{"d_mlp": 704, "activation": "swiglu", "norm": "rmsnorm", "norm_place": "pre", "norm_eps": 1e-06, "init_std_o": 0.0049, "grad_clip": 1.0, "dataset": "wikipedia_en"}
Each number is 200 + 20 x the weight over its row's rms, rounded and kept within 0 to 999. Layers, rows and columns count from 0. The size before them is the row's rms in percent of the matrix's.

# layer 5 MLP up, 704x256, rms 0.134, rows 494-502, columns 128-255
091,203,179,189,224,194,233,194,168,175,209,202,205,183,190,184,224,204,262,183,188,179,199,229,233,212,195,200,178,236,199,235,181,189,210,187,191,230,193,195,198,165,195,203,183,219,215,204,213,208,204,193,207,176,203,207,228,198,161,249,204,189,179,219,208,226,180,245,198,200,214,226,192,221,203,194,206,197,235,204,188,231,213,215,201,188,215,186,173,188,185,202,193,178,212,208,186,181,194,214,170,207,207,212,209,201,196,215,203,194,163,188,217,180,200,216,180,209,200,160,191,166,179,197,170,171,206,217,192
104,211,186,209,197,159,202,235,222,190,209,174,196,216,219,235,172,229,240,189,219,210,168,206,209,186,193,201,209,196,197,208,222,211,173,173,200,188,175,232,220,194,221,196,215,227,202,208,196,193,230,232,178,188,186,184,159,175,184,204,238,184,246,181,217,231,210,201,211,189,193,230,211,199,188,177,157,207,196,210,181,191,204,177,204,193,219,189,218,198,191,178,234,204,183,207,200,206,173,205,181,203,188,185,196,205,170,187,222,208,203,204,250,177,152,176,191,187,215,194,151,206,171,200,195,162,178,212,159
103,216,181,191,195,186,221,184,237,196,158,205,182,158,168,173,157,191,177,209,196,186,193,166,200,163,187,175,196,224,201,227,238,235,267,160,242,170,191,205,213,218,179,195,205,213,201,229,183,186,196,194,191,236,186,166,197,200,223,201,200,193,176,233,218,189,183,204,205,196,162,199,220,204,182,192,203,178,210,209,186,204,170,158,200,200,170,200,186,198,167,230,197,228,214,234,196,203,199,223,209,206,199,164,208,202,198,183,193,209,204,174,214,208,195,228,206,224,193,206,174,208,220,185,197,225,190,206,213
103,211,208,221,204,140,172,193,200,200,216,198,185,216,160,214,187,237,185,236,247,191,216,227,202,181,183,170,206,178,209,202,158,200,193,203,212,191,197,196,194,151,211,221,182,176,203,234,199,232,212,246,156,218,186,214,211,174,187,188,191,192,211,220,201,186,210,217,179,204,210,213,194,213,197,180,226,193,170,224,205,216,233,198,187,177,204,186,179,163,182,194,202,190,214,203,181,169,204,205,187,190,216,169,183,185,206,218,199,177,172,203,180,195,208,172,211,208,168,178,204,194,226,192,165,218,214,231,199
100,178,228,175,159,190,163,213,178,172,176,207,168,197,188,238,204,204,215,180,170,203,217,207,200,196,227,180,202,195,214,185,191,200,189,220,218,214,191,218,219,223,216,168,181,207,204,234,206,226,207,186,206,194,183,202,213,202,197,219,202,174,235,213,229,197,212,201,230,171,193,214,180,214,192,176,195,206,202,190,194,222,214,203,209,180,196,224,231,227,185,174,240,253,207,183,201,203,192,201,194,197,198,194,240,175,183,249,195,213,162,195,192,181,214,232,213,177,231,211,192,222,186,192,244,197,201,230,212
098,194,187,252,238,186,170,227,175,232,189,151,229,191,176,211,207,173,197,212,202,245,208,212,182,227,166,204,186,203,184,223,210,188,190,208,207,197,219,206,217,188,187,186,200,184,232,200,224,206,206,177,191,215,185,224,222,183,206,230,217,211,170,196,173,214,185,211,181,187,206,184,212,210,201,202,206,212,230,193,233,200,165,193,181,183,234,204,182,217,216,226,200,230,186,191,187,200,217,212,203,193,210,211,218,245,186,232,213,188,141,203,167,188,192,184,202,232,172,190,208,209,208,201,202,205,162,193,180
093,204,209,207,216,210,223,208,182,218,196,178,225,217,174,136,194,179,220,190,204,215,214,221,184,175,231,204,184,179,227,233,202,220,188,192,200,177,226,225,167,224,194,188,223,206,183,195,222,162,192,194,196,191,218,203,190,221,256,205,164,203,223,206,179,205,217,175,238,181,183,197,193,227,189,230,218,206,170,161,211,263,144,191,188,197,180,201,163,169,183,220,183,186,178,201,215,221,182,199,212,199,194,234,224,204,189,206,186,222,207,221,169,223,213,196,200,226,177,189,212,203,209,230,208,190,192,201,197
092,190,235,175,195,211,208,195,193,249,181,188,194,196,217,220,212,163,213,213,195,222,230,179,208,209,226,224,177,246,199,247,171,193,178,194,208,184,226,189,250,175,166,191,181,170,182,203,247,164,181,187,229,211,216,164,185,180,206,207,189,187,186,197,207,186,207,182,187,213,167,206,187,221,186,229,202,195,200,152,212,162,225,218,213,203,178,214,217,214,204,200,215,219,198,190,244,194,187,204,181,202,227,190,207,214,207,190,199,177,222,234,242,209,199,203,212,222,194,159,166,190,175,197,203,190,198,226,184
091,201,199,177,217,213,214,213,244,215,210,196,231,218,198,199,227,211,168,193,157,171,210,192,229,166,228,194,244,205,207,188,183,177,198,208,233,164,200,223,238,220,215,155,189,203,223,193,211,181,220,206,252,205,193,180,226,193,203,188,201,173,215,190,214,191,190,199,172,213,193,212,188,174,228,192,180,213,199,171,214,180,156,205,197,172,191,214,179,185,229,206,194,220,192,240,182,206,195,189,205,212,219,240,191,163,204,197,183,213,172,219,223,209,224,236,194,217,196,166,198,207,208,210,192,180,199,211,191
# layer 5 MLP down (transposed), 704x256, rms 0.118, rows 494-502, columns 128-255
097,213,174,195,193,189,185,191,198,201,239,209,174,148,163,199,218,215,194,205,185,241,197,219,173,192,193,218,181,200,156,180,220,172,222,193,207,180,180,189,207,209,199,229,206,167,200,217,225,227,218,188,196,221,204,212,236,202,160,194,194,190,179,180,180,193,212,201,216,218,254,208,197,189,174,168,220,241,188,229,174,262,231,174,218,186,188,207,185,187,196,206,185,204,209,172,207,206,184,220,212,200,174,210,229,196,222,195,205,190,184,193,220,206,179,184,162,182,206,227,215,183,146,221,186,184,208,224,219
104,186,189,203,207,191,188,239,186,197,214,215,192,227,221,223,216,215,226,209,194,214,189,198,164,206,204,207,224,219,220,184,220,189,202,164,225,190,174,220,237,226,187,173,218,190,257,187,226,212,190,196,194,200,204,146,208,207,219,200,229,227,213,240,196,177,194,214,229,195,191,210,202,194,225,213,175,214,183,205,185,194,207,198,160,231,218,190,204,185,205,207,219,218,207,182,189,219,175,219,170,199,223,168,187,238,175,237,186,222,183,223,212,204,186,200,188,226,221,227,161,219,188,195,230,232,205,175,195
105,195,208,225,223,180,183,230,221,188,221,227,191,209,223,204,216,216,218,214,202,208,226,177,196,238,217,182,226,222,219,161,191,199,211,191,151,169,208,197,209,175,203,206,190,208,176,187,208,206,172,195,200,189,188,188,170,189,211,174,221,212,201,189,228,205,210,221,233,258,196,194,218,209,212,202,145,173,180,204,189,220,207,204,215,196,206,201,186,169,174,160,182,177,179,232,227,184,180,177,228,203,189,213,194,198,214,200,139,188,202,205,184,200,243,213,161,236,163,174,225,173,177,206,233,240,213,191,211
101,183,195,181,161,219,202,230,185,241,190,184,196,241,189,186,203,232,196,193,194,211,225,152,208,256,201,221,214,198,191,198,213,198,189,200,184,204,182,218,207,195,191,194,212,179,199,188,199,196,202,160,198,234,211,196,211,233,213,173,195,206,193,187,186,198,194,204,238,188,225,226,206,163,207,204,212,199,186,207,223,208,178,175,191,196,174,213,189,227,228,213,194,212,195,211,175,183,208,254,198,197,169,208,179,207,221,215,181,220,194,199,188,202,205,176,196,161,207,196,226,211,220,182,202,160,170,218,185
098,181,210,203,207,185,212,202,180,183,167,171,190,188,183,207,204,200,201,178,213,204,195,224,219,198,217,170,191,181,199,223,197,207,188,243,234,213,247,251,209,185,221,193,200,179,208,175,219,180,201,180,159,188,203,218,214,197,207,219,195,200,222,214,199,222,176,204,199,193,191,222,196,199,203,177,188,226,197,218,184,177,208,188,245,212,199,196,226,200,244,191,194,237,211,163,207,226,211,166,205,199,177,212,202,170,191,207,215,192,223,194,169,239,224,188,216,178,203,189,221,216,207,163,187,183,204,228,219
102,174,187,207,245,195,208,185,196,189,199,181,212,198,200,198,222,214,197,191,184,233,177,198,227,201,187,166,202,184,209,216,198,200,229,208,184,216,167,190,230,203,210,196,170,205,188,198,202,172,230,211,169,202,206,230,199,175,168,221,212,216,208,162,181,190,172,188,196,207,159,207,192,187,194,200,209,205,199,202,186,186,235,203,239,197,180,197,223,168,175,219,215,211,186,189,190,193,239,168,212,160,193,194,196,210,228,183,189,190,161,189,242,201,224,207,185,162,187,199,221,242,181,214,159,221,186,233,185
101,216,201,211,220,173,191,181,186,200,220,177,210,205,176,205,211,212,206,202,178,161,233,231,186,205,217,190,172,221,204,223,206,185,209,188,206,210,195,200,175,171,218,191,158,214,190,212,184,161,195,186,225,192,201,194,221,221,168,247,202,185,234,215,177,220,167,247,232,200,161,199,174,195,182,209,208,209,184,204,221,192,190,183,208,219,168,180,198,204,241,217,217,214,191,203,191,218,186,190,197,209,174,158,215,246,211,219,198,212,202,225,238,208,259,191,189,227,188,226,224,209,221,171,234,177,178,202,217
103,160,178,199,220,154,202,211,182,208,177,230,179,198,186,206,152,206,180,188,189,202,223,170,226,197,200,189,206,198,193,229,155,197,174,196,187,196,194,197,196,156,212,195,159,169,214,204,186,222,173,201,236,189,204,213,205,175,183,206,187,194,208,185,207,194,180,191,184,206,212,230,212,170,201,250,218,190,224,202,188,162,199,161,219,216,188,200,216,197,184,195,199,216,195,201,225,206,177,200,194,172,160,184,199,235,208,192,217,200,224,231,206,185,194,180,216,190,208,210,237,217,194,194,166,180,193,207,194
092,161,182,209,165,199,219,222,213,254,212,194,221,215,218,195,210,177,186,226,212,191,178,190,195,210,249,201,197,192,204,187,193,222,188,137,212,196,182,217,188,206,204,180,222,203,189,195,138,199,229,197,211,206,232,203,230,207,175,208,188,210,142,173,210,175,239,186,209,195,179,202,189,168,173,207,220,202,178,202,173,173,157,181,214,221,204,198,210,205,210,213,201,184,181,231,220,187,208,228,193,204,203,196,178,148,206,183,188,196,150,208,199,201,199,197,176,202,179,180,200,260,212,205,217,200,225,199,192
# layer 5 MLP gate, 704x256, rms 0.135, rows 495-502, columns 128-255
099,219,175,184,176,205,192,170,179,192,156,195,215,202,165,162,206,186,206,199,224,197,235,203,210,153,203,220,212,196,195,175,184,160,227,240,203,176,189,198,179,149,172,184,168,208,186,208,174,204,160,192,197,198,203,201,203,215,196,181,197,206,173,234,172,205,204,206,186,256,235,203,225,161,214,188,204,172,201,187,225,220,167,202,215,206,182,200,213,214,212,202,169,212,185,194,222,172,215,172,220,189,208,222,192,177,229,202,230,189,210,200,184,204,243,190,212,218,226,173,186,182,218,245,193,227,217,201,186
106,209,197,184,246,229,215,199,198,196,196,211,197,201,208,222,213,193,194,207,178,209,204,178,208,179,204,218,233,202,158,206,195,195,204,197,222,192,200,209,216,174,187,225,210,212,207,183,206,222,176,182,238,208,181,225,214,203,204,201,161,218,202,173,195,204,213,195,189,224,195,194,197,197,190,206,204,204,217,215,172,192,160,200,178,213,197,169,220,163,237,216,172,211,192,210,180,189,198,195,152,211,203,246,199,208,175,197,210,162,196,196,179,182,194,137,206,197,221,169,206,183,173,194,194,205,183,180,205
104,212,193,201,207,195,173,186,245,199,221,203,207,213,211,209,185,186,160,221,205,187,218,176,207,223,188,219,186,181,213,210,213,184,214,168,174,188,220,181,192,232,179,213,196,199,189,201,182,207,191,197,215,209,218,201,199,198,205,191,222,181,184,184,199,176,212,210,214,187,194,209,229,192,174,133,185,234,172,174,207,226,156,195,183,180,167,159,190,217,209,182,190,202,225,173,194,213,201,220,189,167,164,179,200,193,209,195,154,197,178,163,183,184,164,190,187,204,170,203,228,193,186,195,148,190,198,188,210
101,180,213,184,204,174,153,219,197,180,188,207,196,201,179,223,216,235,205,203,184,203,221,198,217,207,195,177,209,194,225,200,211,196,220,221,211,219,214,197,229,206,209,168,202,220,210,244,184,214,189,202,187,212,183,146,211,183,200,208,187,194,238,207,231,251,181,193,199,196,164,221,218,238,201,196,183,161,214,201,170,220,215,210,170,194,209,179,214,206,207,175,200,256,186,158,187,181,238,174,193,229,201,209,224,173,155,226,192,216,155,234,191,183,219,246,213,188,242,189,201,208,172,209,219,181,232,207,215
101,187,182,218,177,166,197,234,164,219,223,180,216,232,188,193,157,199,197,206,227,243,225,216,204,202,202,195,192,184,190,204,207,200,177,192,186,214,193,219,203,146,235,167,209,179,234,187,206,171,190,198,179,205,207,216,215,169,192,173,208,204,231,216,155,196,222,181,192,215,193,201,190,210,243,182,209,214,187,161,202,193,195,219,182,220,192,203,197,185,186,202,203,215,218,181,203,228,217,233,197,174,214,192,210,205,196,174,190,222,208,179,177,174,222,180,200,245,202,193,208,191,228,197,181,168,192,171,229
095,234,168,225,244,202,179,189,199,206,205,195,214,220,207,185,202,207,211,197,201,185,240,246,199,203,204,194,200,195,182,200,183,233,197,199,215,160,189,202,219,197,228,170,183,183,183,179,185,208,202,201,226,208,232,191,241,187,202,191,227,196,237,184,178,176,202,213,195,162,185,165,226,217,195,192,187,210,207,176,197,218,228,211,203,227,196,207,204,172,222,203,206,203,203,184,171,238,195,173,186,199,198,214,167,193,166,198,190,234,196,213,220,190,211,179,220,183,218,212,191,253,177,171,219,213,185,192,210
093,167,205,185,234,208,219,192,199,201,226,219,221,168,194,215,203,172,185,188,189,224,179,206,194,198,208,209,181,220,181,202,232,187,184,218,232,230,232,189,242,198,208,208,200,220,204,212,172,184,203,182,196,220,223,195,191,184,190,193,239,173,191,208,197,203,182,185,184,203,173,235,176,236,258,212,209,174,249,185,226,165,188,189,213,188,219,194,190,188,177,206,237,153,227,176,202,158,193,201,179,191,225,198,196,231,201,212,203,187,225,218,174,201,169,219,179,177,205,207,191,193,196,198,184,195,154,232,182
090,190,193,207,197,189,199,176,240,209,189,211,199,194,187,207,224,205,199,202,188,206,240,153,238,184,196,174,238,202,219,175,189,161,195,199,239,190,195,199,245,225,204,165,174,234,195,202,226,222,209,192,228,225,194,180,226,193,198,173,165,177,202,190,223,180,204,181,161,203,190,224,194,197,222,185,178,189,197,173,204,212,203,223,187,178,205,184,169,197,220,192,190,227,185,225,184,181,180,185,205,219,209,219,231,151,186,198,179,206,193,214,223,191,212,207,174,220,189,172,185,203,204,203,222,186,206,214,198